Each number is 500 + 25 x the weight over its row's rms, rounded and kept within 0 to 999. Layers, rows and columns count from 0. Numbers have three digits each. The size before them is the row's rms in percent of the matrix's.

# down: layer 9 MLP down (transposed), 1152x384, rms 0.0416, rows 95-130, columns 192-383
# up: layer 9 MLP up, 1152x384, rms 0.0416, rows 96-131, columns 192-383
down95 122:496509491492495481576473463546506523507497487517474511531468494510498486464501478511519519516521478491506504542490489528516493507490490521476532476526526486479535513467473560467477536473517544492487519509502495505518529542510518500533537505496491555467462502495496489540492522463478515463519500503503540514482483484463482504505429514518499528487532437512518514521490520474504471459476517501493497475537514509481523500463459568513482529495506509494488513515497503539489542487522458547485496478551505510478514467507483497478538506481487492505547517439488486485514493473513481497
up96 101:476442528500507418465499482519511489488541520509483476497464533462478508514498462506524508490491491491491497455499507539537481567510507495538509521514514502514498419444507548498545524479495482495545492534519476544469481549556520548519508460509488503493510498489476534514513550508503528496504511475510469500492504495449488463471461502491456498454462505497498521475526521505508488483513531502462513483523506528491541495487496503533454483485531543481482513442522464495532481463483468493526501511429493473504494499517486507528474528454497502523546490459522448527524498489479510483
down96 092:504500498474510518512522522468518477539501532512497447512529514513482495477488443515490449473504549532502530471531491533484510502539505491496510483477495513475520526484521476501447508512508478485508487483529499475503529462460497498507495550484532462506523462510510493465511498484500451499500460516508523492500485466456497520563531521532514477505507510499511498525486460501485506583544439536495539550509455478536493506509534546481514537509521468488474480498504493497514477490489477507534477470557537505535509500479495489494510514504566539510487543540550502465506494529491504525
up97 104:491509444531473523474486471505593456521513479494495517525511526509543507512506513493511495546540511513473502514526541529486480494526518496510506531526490495503477486487501529457499552534515510508476547490492504510490510478492455438513513457477499510509484526505497484514527505532545462515489488460515503448517497488469507493521465477537488496504468527489580548470509441521491538510538477491472460442541454514480528498493490504491509488517493530494473494565534508508477512461467495528506450443508511501474494528482511482493485509524475526484541465475490489517481462477518485465
down97 098:443519522486490498540499479441471522509493520575484485485495507533460499488507576483479537533518516452534536430508474490540583492509471480539553475453500505510535485490554439558512522500449526493496497518461525485439517532489524498507498495450506552499498530507487514525514513496475503462490493504481510488522481530497485503493528497494477458508498452446529505533477487477494492489507493507532485484526499494480488498515504522487478522485531504518526479450469527458483492556529487491501563466486511546490565496488496501521533496492513476529541496472535512517514524526472484490
up98 104:558503457550508568502550483529556512505517483475480461472528487478493528508459457479489465471489498521519503527520491468480479463526537502501508498476500500528524559516496538485522497482521496530448480481502479475511528485506486484500532521521505487524491463504506509480506467510476506532503447468482535468540503508541531456490479521545537494498530528531532475456472475481531480507530500558530463459450471511487490512466506514505450499526484498499472514485494510493506524484485486510518462472470488527502506493480489519535522528501509520529511494467483512515508476483470469476
down98 095:477509549484483551501498489485492501463508483530469467516501498510504503496525473501487520528514524466479493494510507540480493496511500500493488492478479499519466485451532517497525488469490490491496548509534584508460509503510509477511492519464472504482531519523463497521468482499530512491495530464506491511508549487483474491504496528516474481491498535503508475501476455517501495487513477464504484514551490506503504460479490476497506546540471489505480500516480491510484501537503504469533548534549520539473478515492499460495542484558505517494425522515470519510502510552510493531
up99 093:495486537485522504538514481484503505450504482516493515485518531489509497540470467507462459519519504509503522478521479483514513501509486475524498475498508465526473416502459523480535462514507462527488478456464519486488498476508518490537516489520504473503512550508519494459486489506494521497496505505520517501477475506495472492492509490458519497496473484460485509465514462504504449481470503512515490513464518471468542508486505507551494521571525526482503512465509498487505489505488543486516467480486508507496492483511454549547571508504539556461513481531487487541496467491511493499
down99 092:466531466519495487525504510524472506512522513507542533475511447526506474515487507458499506485466491499493476561461477543509511548493551476499484491495494505449495551515523491532481511496439512469508504517501496541504520499501480518491533502489482509517481464494495476532492505488501506478497494534428496530486565511511542524516484518508463548497501470538520473495528525487461551489513518514480510471495504519494480484513522553444531505439509459522465455518491495487471528483481459523507514542544507529522501504471537476465453501502468470501498543455507517461521475476520510519
up100 091:501462492477517537538557485491502463522514515523552463475513513454502520487509470477465504462516523520492509546502497491489485470493519509543473512497511558510511484509518470487528461485477555523454479509521442508513491429492463493525474471524527496500546513537506526513499511516518453525499501546527535488491519453528494517516479507523506477509488514473508521495470471514528535484519510585492541490510499434516501490461488496493487519500522500475492516477521508504467504480526541513476500502492500459490519581478529488511531514479468516540495479507494515486516516467490513515
down100 092:509512524471519504521488510533499485489506473490484511527507522485498539534491510530487517481492499462517527519499460515474507483535533499477479444532514503524484549545506485527433524511534518515513501461511488491499473549499470498528507501543441493524484474485506481477532488489568499458487477502495523502524486466524480504520517497460484519463516491518508495507522510457454511536503504432516473468514510575467506491540494448503528478541548545532471514508471536484493444529521495481495477519531512550432481446523463520511472499545516475492486512479493497536457502512504525460
up101 096:514462494529520489488511465507545492532498503496520442527478491495510525505527517462485497478500505513502531513479475470464521505497458529503461516527498495462529461498502469479480487504542477512470500477540486505497515455491499529514512481528539453508478502532478500449467519484501494515499499473469501460505531518478491520528495518476512528458488468525506464520505559489462502462481498449477501478540499492472500554555473511503487502481534509534482464508546518487474521498523510507501504502485504510498476505520531457518500468535487516495503482533500489449512481499422490519
down101 091:506503525428516487516510515483471510444526531502464511454531484524526507521494501473485501456516504497476496464510468515526471505452465478510511507519500488550472553459476490526493542481475490476536490502497538513475497517503494486466487491514471517473498535498543507518479479548507475489478513493544526443463461533525454486509492492532519498522492518509496497489487540492512487493491472506513500525451480486504495520510540512461489541501485483472496510484466497495503523492485490469495522485490501517475567498483500530471488530497490537507523517494537516445465492459544488504
up102 092:513526488490515500515520513547505496538508534520472541514519485517559534461496515495507533495512506508497502510487500499490465517520526508505495445492457484484521494491529474481472528484523478490490489517505484488542474484512488451528458527537520500520509479509463479500527506511491456499505439469473488467485444475485482506451522450519498490462494500561474490534489521514574501514477500536511510487514479512491478525501455536451504539476522503458483481492541499494504489519495519488504511540528506469541489512495543489502524485487486514517471509489547531469483477480525529511
down102 093:486483531464470472536474491479502513445494465513517472499460522480472495508492507459471494498458512520494490518495499495564501492466482500526486508499519515467466506498443526484540477483474532482516516490497479501469521526523498510520550517426469514498479511482539546454449485488535498518538506495535510509493535478492485478551454543504493502514499481444507539469494485476470506461545534452520486497471549496495509512525528490498511492511487493514478504477489492520496489512507512523490520478490512540435507496525460535495535510480456448463517497518489519529514462513492484540
up103 110:512522471525504517479510490468512471523494487501498487459537465491520486497515508489498477561536472502502478502504483480534513465518493526497492516473500489507561579456486473491525491470518533476504494542494498498471531535553532462528510513477459510537511541523495478450498523508482514515507499488538487514538509521474526485479491496521518502486521462497514530486463478512489492507493527500484505490520507507493506435510532481541481487503550494507509534535531445494534500505536496516537485485515490496471494489489511469509482446528476516518500494547519501527478456515466518469
down103 110:509512544485499529499499491462523478510484502518488498526511508510489536516454471490469485531505526511517472489502453521493486487491499536561533478479482512495503513452516516514503479505504490532518508494488514519517479459492512518471499462485481518523528513415509522559480511481472506510516502499545511511511483515471463530480442528496502533476500499514486492517508497491507516536457467511520504537465488492498500473547488469544514502499502490520489491490468496486468549480462531525446483532435492462545503479520480480469480540521472461491517489519512510533503476490552528519
up104 095:470537504489511458506520506493505511473519500451486516477491482483535513509502533501488475522471520527508491525464491482524470496522509453482494564428498493539488455556564485486492495528479522483522453508524487528492479517519522485498505507531495489461472518506498532512514499516487483486481523520486531484498496445507475461556562477493510497508530439483471463487519522516472464494466544488525505468510490476515489477489519483478515480495496468470470463500509531518502511507492493497454553518529522505492534501488493495525488478502531507519468517481486509461454517524481538472
down104 097:508486513504515496499503514488541480496512501492560556513505522490500505543506522473473506496511472480483489498493529533515499522470506540513498479535471530527517510492420507467495493503547490520487506479511502507542487528434480519493509529465521512515522514477514512504491529488511519510520497488474508529485549526472527497501479533483505498488475506474520500539498511494515521510503513530490455482506473469505542478514455536503456477521530458530496514492478472499521477478511495513496480464505486483512514516534473514503514517495498457499497527545511498494486459495498470567
up105 110:503505545526476470488493500477454496510563524500537515485509506523506500499502485490508544525520489503530519543498459480463484469435485471518508492486514494505531482518530516467503550539474529487472471471519476505490525464514491500483515510476468453538525507521483492422464478460524530495514489502482473461431488474512516488537479472529508526459468511525504537550508496507491519532504505459491481532499527495493458481484544478488487455472489476509493519494517473482506493475530497460472503440493532515517477510506490507503490488483499490452501457485507491464491526507482498530
down105 114:461486534519499487480513529471458505487514476461481479530479519529509466527523513529502536485466532514511510537501473511467515517521478516496484504502481504482512502487489507496459476507458472491480495485498460525482538491487515509525502499502480500556481489523476497483495525474541521502471519465509496519525508505513455490478505496487491528443476562527517513477502556500423485499491487510527471509495473523523503520532498446509534509530516503497488489448498512543502496511493527525481441466478537496493470540501535504501521498478504507492541543554498470513506512501471528482
up106 094:465492476496520492518483523496491519500474506521471517496494465519473488513495552489496460455493437486471484523480521490489467516492483504512560508453496500506465469503524504486466481526469527503523469502541512461509503532489473525523502507514465519503508488480499494492496548512520512503451471496499553548509527516503501520549483499469464526495511483466496492492511513498485511473513508517482478478493551511460549506507533476543494520511495482538513520509452538491458509491488555477501447506516483464508472496495454522500479529457510523553502491561498489482491528496523510547
down106 092:499477467481479518485479503513562518467483509462512472508538524502488522526503513531485535510497483521485501470496546494520489484511547472542485511512496521489504486511510500459473524481524493502486529496510531511495494478514517467504495486480504515518496486518508504501530475505483508473489512502455476515465473513510482515487483499511489531506513491491522511505516487474535509474527476500538456510491455526518485493524459526470459478485518488491479488512468457531528527513537491516475506495482462529476507502491525503511476527488443521503482474479523554513511478528508478487
up107 099:491510511510475511496507473455486490501495525492496526499493515521528498516472532472518521513478497469524524515521472470517526493485510524532531536465438493517484525516511529498486512473545512502502502507509467511511484531508517475499525445460491504502465513457525486468497475482488488458519474508493523469521534483511523532510517500526470514541452489502506495461498527513468500491497512492524508511491494508498508539496498488510464518498511527501513526513497518491484530521525460515536544504501480556490487477461493479498452459523493531502489492502482461509474488537483496488
down107 101:503507512507543553485510533514524521493443482514492503489481505487544489481508527540495494504514521470552508490486502481499492459524520535525524503507563471494539480465464506514454525491474417481481458474489522560485488494471464542471508530514536475500464506500449562517482526502495476519511513491542459499495500525514495494513463500475542519483523512514474501478499503480517513500499439476460510494517489514516511483552488514495538499520499504468463515531492461498486483509499502495508502488447497451532470477483480510497492478515551473503544476523504559483538474463520486540
up108 097:480519497492492518508468494533512506481470515488493549498480455483500493480539493490509505492487472463454507528495489531533516526500541489472490460495521537507528462534476498496500529502474498536527530504520530537500540502483480516502499520501489522528504492503517526509456493534495470533476503439509527517474478461489464504477470495472469485494492546489533538493499507485517468508506526481482514513540525510493496459522427516500513496457458519511482498521524551483499524562492523521476503493493527442495517486504541488556520480491544507481533473499465496460468486483479526519
down108 092:537490481512479489456513493497462470535505501495542452531519508540495512517500462498531532500545524506535527468458506463482500482514445520515540531520493519467493557476497485515476477516499491486482443465438481482491481569531509520499487457475533537461488518543476526468536496443486543500493502515481447484497484514493531499522550501515506478518469482499493492476500528498482504516480515485495510495487464497504512541508510498508466478505476461457497507484501477498531495436508504499504475511516487522496454515498480512457458518501495494486496532518499472539514504538505502509
up109 101:447530508501555519484507493520495492485471527512516487466474519529458482463534514519483508528517474513444539541524502495487482498538520486521485488452502446491504525527519505493536535516521546534455511472472517503487479516470494461524481493470471482491506480464488557510499494474514538533492466510450484542499490513534531497477472486520485472489528511470497495501486486508462500500490473519490543475491499489535501491512501485506477493507525510505504519512481462493509437536499462481483476492527476487498456489492556528488485494528533487474482478502479483565538489494501479489
down109 096:495527537518442529500495531487545446508468468511464486493491492476494518461498497488506567487486490500503445516440513448500535469482491490509544493481521529523513489491521486541532519491482505455533506505522461536487474460483508517488536484518500504512500518531481497508494520463505415520551549479525473467486513480509480475500528483510471548492493465496503519485460533521528455503456512483530518464512517545461512501527478510472490528485502523490509492495506501491478523475549485505542529510517512535506534538472461512513524526493526494458504459510523537473521514471499506498
up110 106:482477470511488523551458496492538499534489527484448497486522528503533498490474486485517504509503522506498454543487505515488529507487489483501477482505517530472477455490556528517487490514494512514466467524489489472532503538489454478512486497508505507499553529513480479518512518482502503470496477497527521527520476515525497555483512511527512499490503507500495461486493513439536512502487481458487489488509450501506504536491482506520489494521541484489498499532516557490462520524494499496491436479545497481493472469470511484499510525445525544517531516533484537496502529443447483498
down110 111:509471461531526513532482505462496502464505488505499516486478512490500540535502475440498507458502467549543526504485489471490493556477475485502522494526500510480519477508499496499497499514465487467536493475487524566521507482495535501518471512514506506498521561525485464469506496466502445546529483548508505492499494517502495494513455499487490590494506529483517535473508487509498506498500506545502522505505505497492519503474457482473479510516515517489460532504519496469478472509459542564438524560500489513524512515500543503526490482537467507502493533499463482495558508492506516499
up111 086:469511494511520551454492498466499506516548527507549527545451511492481513500462529458530490516501513543497543505504492504529480489526483504555524504498513501488474434472521522500463524548520565516466538524562535463469470520537535501450510493471473512558499474503493486528456479471509496529524496515551517518499520514534443502508484522488486534497487477515502463483526504522505512474443540510505463504494497552502531518476503512504479505498514487527482488471471509554498507473469496487476482477502485501508498517511501471471510512461513567465445488471533513464496455481511461501
down111 086:537475481502489467487486515523437499511487516531537514500530563480516499482503455514466485499516518505505495542490518510498538505544514547502519498477436521520457519536498473513535498486494455500482497534527439525502494507504454464511494528488508525477466540425451504492502520534487503486499493462500492516471483493521499505492435493462508479505481455460511475526505510531507525493530485484501528492525545498490538483476506482512511521544486532484482472494456476470531490516533451493505507513590513488474494471460529497524479471540523492563501483499536515485443540528485486489
up112 096:515498527495494472525487491536465506462497493480505531515482492503521489455515509505509522480485506474500456507480447492521539514521448515510514465487488473539517496497520466505457512485515505514471546488461527477480481491554491471524546466504459508491566486499512510503516532507489522465521486536488495493556468503538508522523505473497545481505551488513498438476485520495545486468501475474478525485537521538508544497520494514560502524551519501534485486500486517462484513519507495470531510549513504508515507518549496478527483462475466516482500515501551519501488504491495491521
down112 091:511514495495473544528506492458531478518514475511469488509523487523513490522450451503496522508504498498498515466495509509478473484519504484501516528534552494467524510495479565510533504518528481517529482524542498474513540557488519482520515528505530467512476502469509504485514500507492483548486499443485485512456507493516502459450458501500486512525465508509504508491514498503515485506463480553487491505476532521508466480495506481466508519420490474493510509532535503544498491448473489556484495515493496511470483498505465552509481516496499517518529517455486497525515499485495499516
up113 099:481500502538509464485456484466523458476508469533534455520526537520497509491489488518485518499486524483480499516500474477531520538522509514498495507480508526514512513495498534521532534526491506499497518545483497483517514466470508498552484499528473527497547498526502513468521508516505514487488494501509482495523470494506461501529489524491512521469501530467471535497534512450542498503493530501523466460527508544472502517522499459496472485500472544454532510527475461517476498532493528472501507540570483506479492501512503540500535498485537481540492424536485526522521536522500503504
down113 097:479505498529511481498539463533434512529513478495493531484449463531547505461488538515487447509478513541520472491531461505464459464470501498487481483521499529499505489514498473500499502503506516509538497496530457483497518525545521485481514475510541485510471514534508508496499517454456500495488519487493488507484463494493502496489510486506524504540451466554479514519441529516483513484495506469510533564485486492503469550506502531508506503472489454511447524477532485459513486515495470480483467495493501510495504529463486477526498477509503543477480510462513495486498514513505527491
up114 095:464509537466534502475516497507467504501473496486544526495494509514552508512503480507507497497503504459484472501519507503494479508537453497494463527498470499474521531483504544497450509516508514512521473521498460500517514529496454511473501522525517467505513526536546486517470506491533502511518516527514453532455536492494515524499490489517510499469503493529495494472462507497472486477514474486481518498483508483479448493453424508514509545447504485534480465504468492489490492505532510478467540504550500525493514487448466564526506515500535469516487577509518510473548487481493501483
down114 094:498503492503489484504498485460490504490536509500497494539507500512494497497484524498486509465487526529476524514489500502508546491462513501490563472488523515505493475526486486507549523511481529483491529483569521457502525469535511490489499489476508506512483486488459538546513450517469492500496489487475551520528470498439489508464510514513515482511507502486531533541493439501488534565492492534532473514531538507505528515565551502478463515557495503500474533497526483526526511469485465499510447514493537472498494493535533454499485485499499522491531466467498511510475507470530495531
up115 092:494461490470501480482470439498511540537535534514523480510485470499494517508491509555533522475512550463478496508532462512526529547468511513498508481479494521499516460515525491487483476484503535482512502495491528479503506506504509471469538497468508527510509489472520456519522463496446520497506424515512460485508523522469512525511465496458488497511502471435460473489447514504499510473502476515497471514507527487487496488465516480514450522546531521516455511474520553522487545525497515516476516480531501487508502546489438507482536502509481519498519518509503484490506481507524541543
down115 090:573509465491533497506504507492553505487473516530476505512496487492530525489508508472489549505478480529519453493459505493467500478528467535509504520524491473505479542521485515468537492502488412537485512497454544549516461500505492512491497504523478489492514500522490485505505481524497527444476548501472555502529502459516540479484517484517450494503508493509489544563552539512474486454528547495538510489429473497520502545517510539475558480507467551455555484499455497534497510500492504485518482460457481519525525478501500506500480487480528463515507479483488454521510535454429477485
up116 105:523530492492467479495501485480504490471497466491493525500531474498497490509470533498474544499532511486503519531528473512482539500486467486496491523519498489449508483521507550493516454564489468484493520491538533516479506550522524461492532472503463521529463488528514507497460457483509510509524483448507515498499509497521476500501491498462492511480492465499481539479436506470532481492450459509486536518526483528507492529496516502492535536535500561481538477499513522521510543529501494508481510513558547538452503457485500448451504468460510499475508497488515491479460477507482454508
down116 103:480528501541519508487501508517475519493511498500478477516427512500471508484516532524506458477429515503512478525503534489501514488494539518476529525464491553497477503570476479507481504460490533511494469497461518457517484472525485540530479530498494492520505536497490487514504520536503466471510514526470519502532489505523496529533504486549484495477510566527524472535522478520458553530508561494498516476481498490504464544504486481500473512497480483529482522469458465519492434483506524482533502508444460441512481491499472519541517458546539516525508531514464514475506528522493530489
up117 096:528465464523517526539466523524488539519472520507510500486494500517528497471498516497452493496507494529517492483515513525487527468500517486499519491528512493481499505491475522472460516509508498498504500474513550501493516483439533481520505455510531516551490514510568470534469470525479463470489489513511496491492490491511518473469476523451576541514505460511499538501470508461509469502519497518490459451490506532526508487476459482480459506477470492500490498514443495534475487548489517524507475462522502481472505532496489519503496494507502460501500488495507478532498484447526537536
down117 101:491511460474475496488511526505532505496490545509507467535461504510478505512531543482502544552513509510484525497506484516488486519531502471486520493454480501489473531567494485507492526505482485484499491475509486513492449462503548509513495500508488499537484461528509537473485537505466538484467526487506482443510505497505483489521495476519507515506505462511551504477504497524510502521499528466521479568458522466512494540536546524485498507525460558501516498509508552528517480501505470455511477504474524515493465524498462475534542486449495508483482471462525495446504519495512521524
up118 094:489553477500508440507477464440519481514477513534506468442478529531475516533551520499449500524515525503495442530474530504495553521483455460492521509472482457510520512519522507543472483518519498543487520473501484482534512555473503445481497495538473523514515500490500490534486532488483463494501482509506552501507503508533501537502474525470507455496511518461521478534458486513525495484509519506490466499478516549460514494520565492498531515526471497519485490525483511518491489514480486498524512483470493516475504536483524541514513491526512469523506493507500539473519517534489469548
down118 095:515487483515512491485538495481481501477480518503510486430455486504475458505543551525531502482509493511495522517547535530516477518461538511498436473498518483547486465477477503477521511486496473545486484507538466533494536527520491476476526495537516511477487468506541509507502512514520511522483505532519530492498497489428481483508537512528510498503507521484522469544500498466508518461472513501502511469447492500482536536560531490483513487496480519530491493517503460502502484513510548505484519509489487502487506484496492510452476499467479506493465524472504518485483465490548480473
up119 094:480490509521518490501515478453516492466497513468532500466512520493521505486485519495491488504487493517451463478512504488482496497531502511487481525485492511526528505484525495502498452492508467498531521551462531547478514476479507482485465525507478491508479526484479538495470487544525514472504457515512527486479478513479549527466510491480521472502510532499516539510520545486505500473488461488527491488484492485501473431507491540465485527519458501549451524497518467487474518541461519506484481548540548512522454514497469501531512534528503526475478509488514475491563466476478508502
down119 092:545507479479505498498500491495503519481462493531503487527511499522503520496522434492488511532496483481569514495514470519492474521512502462509514506498493471493449472486495511462462582507482520467502521460517463459508463491507513480533503467455449518500496481533531468525488515510507505477549497499500486512519525478529480485511483475496465513523522462508483496443487471478506486524477476525474487527508504530494524547488494451519503458473536483475526471538479517509514497450517461495521508477508438482509493490514540488475455468475508503537489475531506520514464506497552465501
up120 093:495511534518477501476455496507511489487533507570497548490553504545531515514507488515540526475501489493475535455495486508453458456501480515519478522445490475495500492495457532487486505508522555496505509468476531479506508487522522500477481474478465497478491460489417496476500499505493481452486466517493506479490503479523498495501521562515515443544540511520497546487562461497481525460505477512533514491488476535517478535505514513491527519470511492507532507529482491500508510521489519501471530524477499473479466452492482498453538515489488515521505507466527476473510529535491478496
down120 096:531491497458473506557448473516487550502507504491528484492501490497541459497473553494490490485517497457513522514509544486506487492490469536467542465484498478486527522505508471472510478470459478487479493450458498516543450523520528488467478546492495455543473529494490524472521533464535517538498550473522496510499482496488465491459499481503437513497477526491455500492510528472503522484486511513522477531474546479512524508440530493488533493518475488517497516475507474524504457517542562494529509477557511532514529502474518524472530497567483527518458521501495484536513470517511484492
up121 099:482470472516496465471501533550471504532537535506463503510533512482456486488493513538507501509533477521540484484493499481475484537548537502523519504500468505519515505526528541456488513490546504544465525478505520524527479517474495562505497499514533498488475492472523541473500552473555490536511519481498555520476484466464521503518482503541468514441527528520494505478535446500461551499537491522426553503487506519490514526497483502518521491496536526501477499480476478516475524491481522527459436484522511490477505486515528525548496534541508519481487486471491493519520507524479529493
down121 096:495503492462493511537478454430540502501488478521545522512518504531536517536509461488491534486484537517445508491510497537519500458451504493472503509503544516482509491494492499506502535505462489488530500547511511452464531531537524455467473526515486509484551515545491461519511458512484481467464476536518471490502492531502477484520519485489486451542501501497535526514475520533562476506492520525560420515500472479498483469503519496480513499470472527497505526510490479513493534507555545488504532510506498507525486493524485479476523467502492503483525503557515478553487491489505446512
up122 104:483468514514517542537516490469488472503474473471497527470468483527518499458524538523509507492506473505452502451469522529494519497496506461521470458514521486488466474528490491500503487528490499540510542471490463518511482481521504556500443502506538510474505455507483498480468453479446459518526494480527530464482515537530464514501494506486470508517474498442535493513492551479524496496547553483498527505499505523516512537502486554497501507492501461521538507520479494528514487574519503518471493466489493501491489488445540502487471526467518500522486528502555517513519483493501509499
down122 107:524513515488508485506511500535522516496510503482520502537516501501477512569531494479500534476490509541513481541490513500502490508520485547489524570472483509529531519509501531496484515485535487490517475519511517504513539475484498480471519550499487497527494544494513519514539510528515570477501491503519500495482546480477510473487485522508521459496489485524464469492510515533483512497461451493467450489491492469502540482549516474516519543523472528463487494506509494492486505496512505465533497517502526510494507473521471501520525498497498527506489462515479485497460543505492495511
up123 105:524483473519504554507507476469507532539488475489477523521485520481495506510523472522494520510526532499519507484477474503486501492479515504557532471516486487496520500469505505472499469482515493507455531472481460487470488483500512547563474525577480479499544492478499496471525508482527506482524525493488491472497499524489525490527479497484528525516442468488539495489509490488486471518531486498485482488484500519534572528539501502470500505488521527469552488535530539481486495512504477520508512489541519480506436503492536471499520503513517487521507473501472514514503521477513497483
down123 108:491475495488496510475525499513499500494501481507510550504464497479532539475491538504493498485487489512535431498491518459472523490505473476464483545477497473506532507527463499518515492519504493515513502529520480514514506497516508491476507498474485486529473544487481504505467462511523537502476493493538513525473464480480474534497550515520466492492499495522486483492546523475533490502480490502488495483496494477470503463506474508496490516508477494521495504489456466522505493532511524501475468511449510527482457541500537500487450496480492478495470499488465468532526489554496459502
up124 101:510476499552526473470475518510528497494478522482522444498521536536526473494513506513515535498523504504484497499487485525454531489456504507483514525511461494503503489498472441458527515518474484439515460474540496488519520511529489519540526503479523477504492504492513472542494506461541483460479463546515520534502477532468506492508531504502491554472507518470495506506488480486451522461496490534517493496525465508480476477542461523507524485447494492498422511529463496527526487510485526528485447523510504518466503501469480546505502489478509524537491529511470475497533480510497502472
down124 099:526538495492488489500521485500491500497561479454516509488484513462480515474534502506493483524504526497563478523520508430517464481549484506484477496515516498514500537512545528501467450487557525550514476500491500487550466542479496495535520523485492466484540489506485506485528516509522479483499502490510474475473542486529514542501506510542492477560485485506467482552469502503490514510517492508473482554463462492497508492464552522437501511487527482512537504521527491459499498487476479458492503448503514476507476465497531508497504536518494497492506559516504534513439487475503493519
up125 097:505485497490484505483527478457485540561455500533496502521523457479502495518523540523449458492489505505515475474546511498506477493471468527502512524528503461490509501498462505502497471490499426504497524495503511520459509508509476477494447483484519562545494505526522491486523484512503484483530475480482504510509457491500503494491493513489530534461494473489542506462529462475491517480505511490498518514550499530502513520504464517512490493541483493552533468503512503534497484479467524526504468514548507522467535511465469504485481455490533485524485442502497518465455464472531480476
down125 105:545480480489501479510528522489495453513494527504501490476529474491520514522469493466470547500537487511508495488476517495507482518536507492528485477509469476532473491491513498508451490500488501514519507466556518530445499496471514512519524483530488476507485490434485566459479511490506475515535529512466510521491511503539480499510470510497445515481510466527470493528514491488492478494524531510517507499456531475521547460511531490523493463467486542525482506510507512498490449562526451482495503470493497508491459551486484483544507520542503500501481496500482491533476473439512541495
up126 101:500524461505505458456530498472464528517488511475465476492506511482505483509504488440507492540494491535473538502486503474459471472543478500486530542472539498467501496478527501551532478446496522471508536516473509457494562502489509494493539533477493499474479440495462452506459532505468507509511520507503499496514478538505486501522463508511476469514460457462483516458508487503569490498475495521508504499530546495528503476498521514541482529491515545429498499455499490560490541508532519512482504544504490477532508513516527500483497571554505529496497484448501545480533547522502535494
down126 104:495549475536505573514448535531499503492490493509449461509500494504517483516458512527495535484513499499548494494461553499523523489494513509545489446530450547487506494488457506507514537563511512520500513507515478477484479495516507471516495484533501497570535453487445448518523430526535550485526487506520495511488559471506517521507508488512523469470503498513488487492527484462534507482541536530526518466513498472487474476491500495522476529503521511503447469542541478494493492463480526493529499502487535510487531515515532519466504505476490493436442512525515520530518487503494489526
up127 091:459528509489516528470483537485507527499508500482500501500493499488503511459511491497513467511505483501504518529561519511486509485497554537508523520525497482480553465474454446487507504502512487520499526468519514480515464486500477466509477536476518537478527468473512551519489483467518509493480509537493497497500518527510493498519500442476456494499501482502474495445482491509552484485515488486492526478482523503523520528465475520532533571492547530493544489445487510475436500496503463459522532446478533492494527484536539515531517510502468502518489521493520500503522550520503517511
down127 088:495455521487503486488536497525552456482529507510535491484531512512510518519468530510524483473497507516480476503478509486514510527477438510492507500530483501508493533517536531520534480512521545527528459502497524530500540483495522535473532470522491509479507571541491505488517509547502462515507517510516521485492495475482534515465495514500526467500536525524544526501522532482502500483501482494525516527499508482480507498554498472487518427505457504511481517523496442508539483497516528517478484534517480506521529557439500497419494447517494452478544483493526547503457473492484454459
up128 091:468480492497460505502519557478495520497470500507482456474516470508488498527497529472543499518501514481528480500482493471492522501487429525506511503477497504502512471492538539480533465487494505503514467447508522504518497519479505523475491475551498489496504522560515516478477495505516518499557459478517494499520504467525526463491500519521512473479527509495438456501508541489517469445477457496511520479466493512525500525519468539434489469526481475505490513497530501507516526482518512483528512467500513515459479493519481508523510476539490440523499523520517497454516524508486542503
down128 093:459501503521504526513498455500505520469507537479537535464489504488498501476520461484490468495463507490453566514550501514500487506475490534528536492486524494530509513524475476480439500494543508530477489536477516470480515501518502494508491541495515514497503486502523545524499516470485559478482558501499508487491478517493487523472461465441455530495507516513549529490530479507497551464448504538485521452551517527475485527514510495500485449528495506511542468500491496476472447489466466561516507539526510513508547512468521510491517482515543544502498557489527495436518523499494498469
up129 124:483545506500515489481531485480471510528475521497467455524482514503517450519519478478514488520535517527504513533527501509486497501523494497508479496474480517516507464462520493456503529509490513533476473508549472443463512514535490502483492550488502528488500538504447519480503520470465526494553492478469545494527525498498475511481532456499525515510490479495463520507498479493497439513512510490468468488527525501505524511488463563525543478452472499480529472520499507483529528476508464512494490518545515502481476486458474502516484502542519500506478544522477502487526511499453503463
down129 138:514488500521526561518494480554501492509490501475490460537450520540506481543469468512496524457494505519533485500476493505507474483485517533535518484492522476528504481483454520486476502498492480569474467496472505540467464556505503527517511492525503496514504539539477493488505518495506503495505509480541499497478524475484530471521491498516564479487489503529456516530504481498513492531484504518476458486527504512510539527498490492482516489455448493501535507502483528489478494507469461504449472534522518470525496485472498492526451492519521528537503519512486510499498501538445544491
up130 097:502461485518523473523519517520494468536479479500491463481535536566480479430458485467524531514502544495473515478508476503505470516536513505546495468516480479518507492491504535496466465491495544510488493495465502463515465502486524518541470468462470478505514500526510521505516513485497496510450500478507551548517507508488533499484479495496488499520516517484498491504522524515517516494480527508476444501510486512471497498511516513567481558526498487450518507499465505489501505494522517553492501516539454498512551452480491512497494496515500461496542513554476498549476527574492486504
down130 093:489507479552498535452505473498536512478522500487473504453473504496528525548542507489487466510493517533520458505518492497503529497500509492470464546503522508494494518462527458500532457524527502501484512494546504516461513477539493464491515543515513520529493530477512505506475467515499556502525502500491469532524514549505497534502498509505508492519485476516525489466466470422473489511512489458531507513509514494536482508474490526475517496492470523505539542488509495517473495488513483497507510516495500473479513520535521496523458504527494455478495480485503504492540538434502479503
up131 094:535503517514538506464460512496489471522532480523526523489508493522506490528511491468519525497498510432484472479488506488534529488448498478490510515516497500555568539491485505495505474513479485503541540495505483485479512438516511495474516495508473514518496497516522489538490494474488515497509497492527528500473519519485509510458492557502537476507479439513484516522509494476499521512464511517476506495509492524479504519449511508443475482488500548493473501519545491486467494478535512545512506465479487499521525517529485518479488538499487488477488495518497486499539500527516473465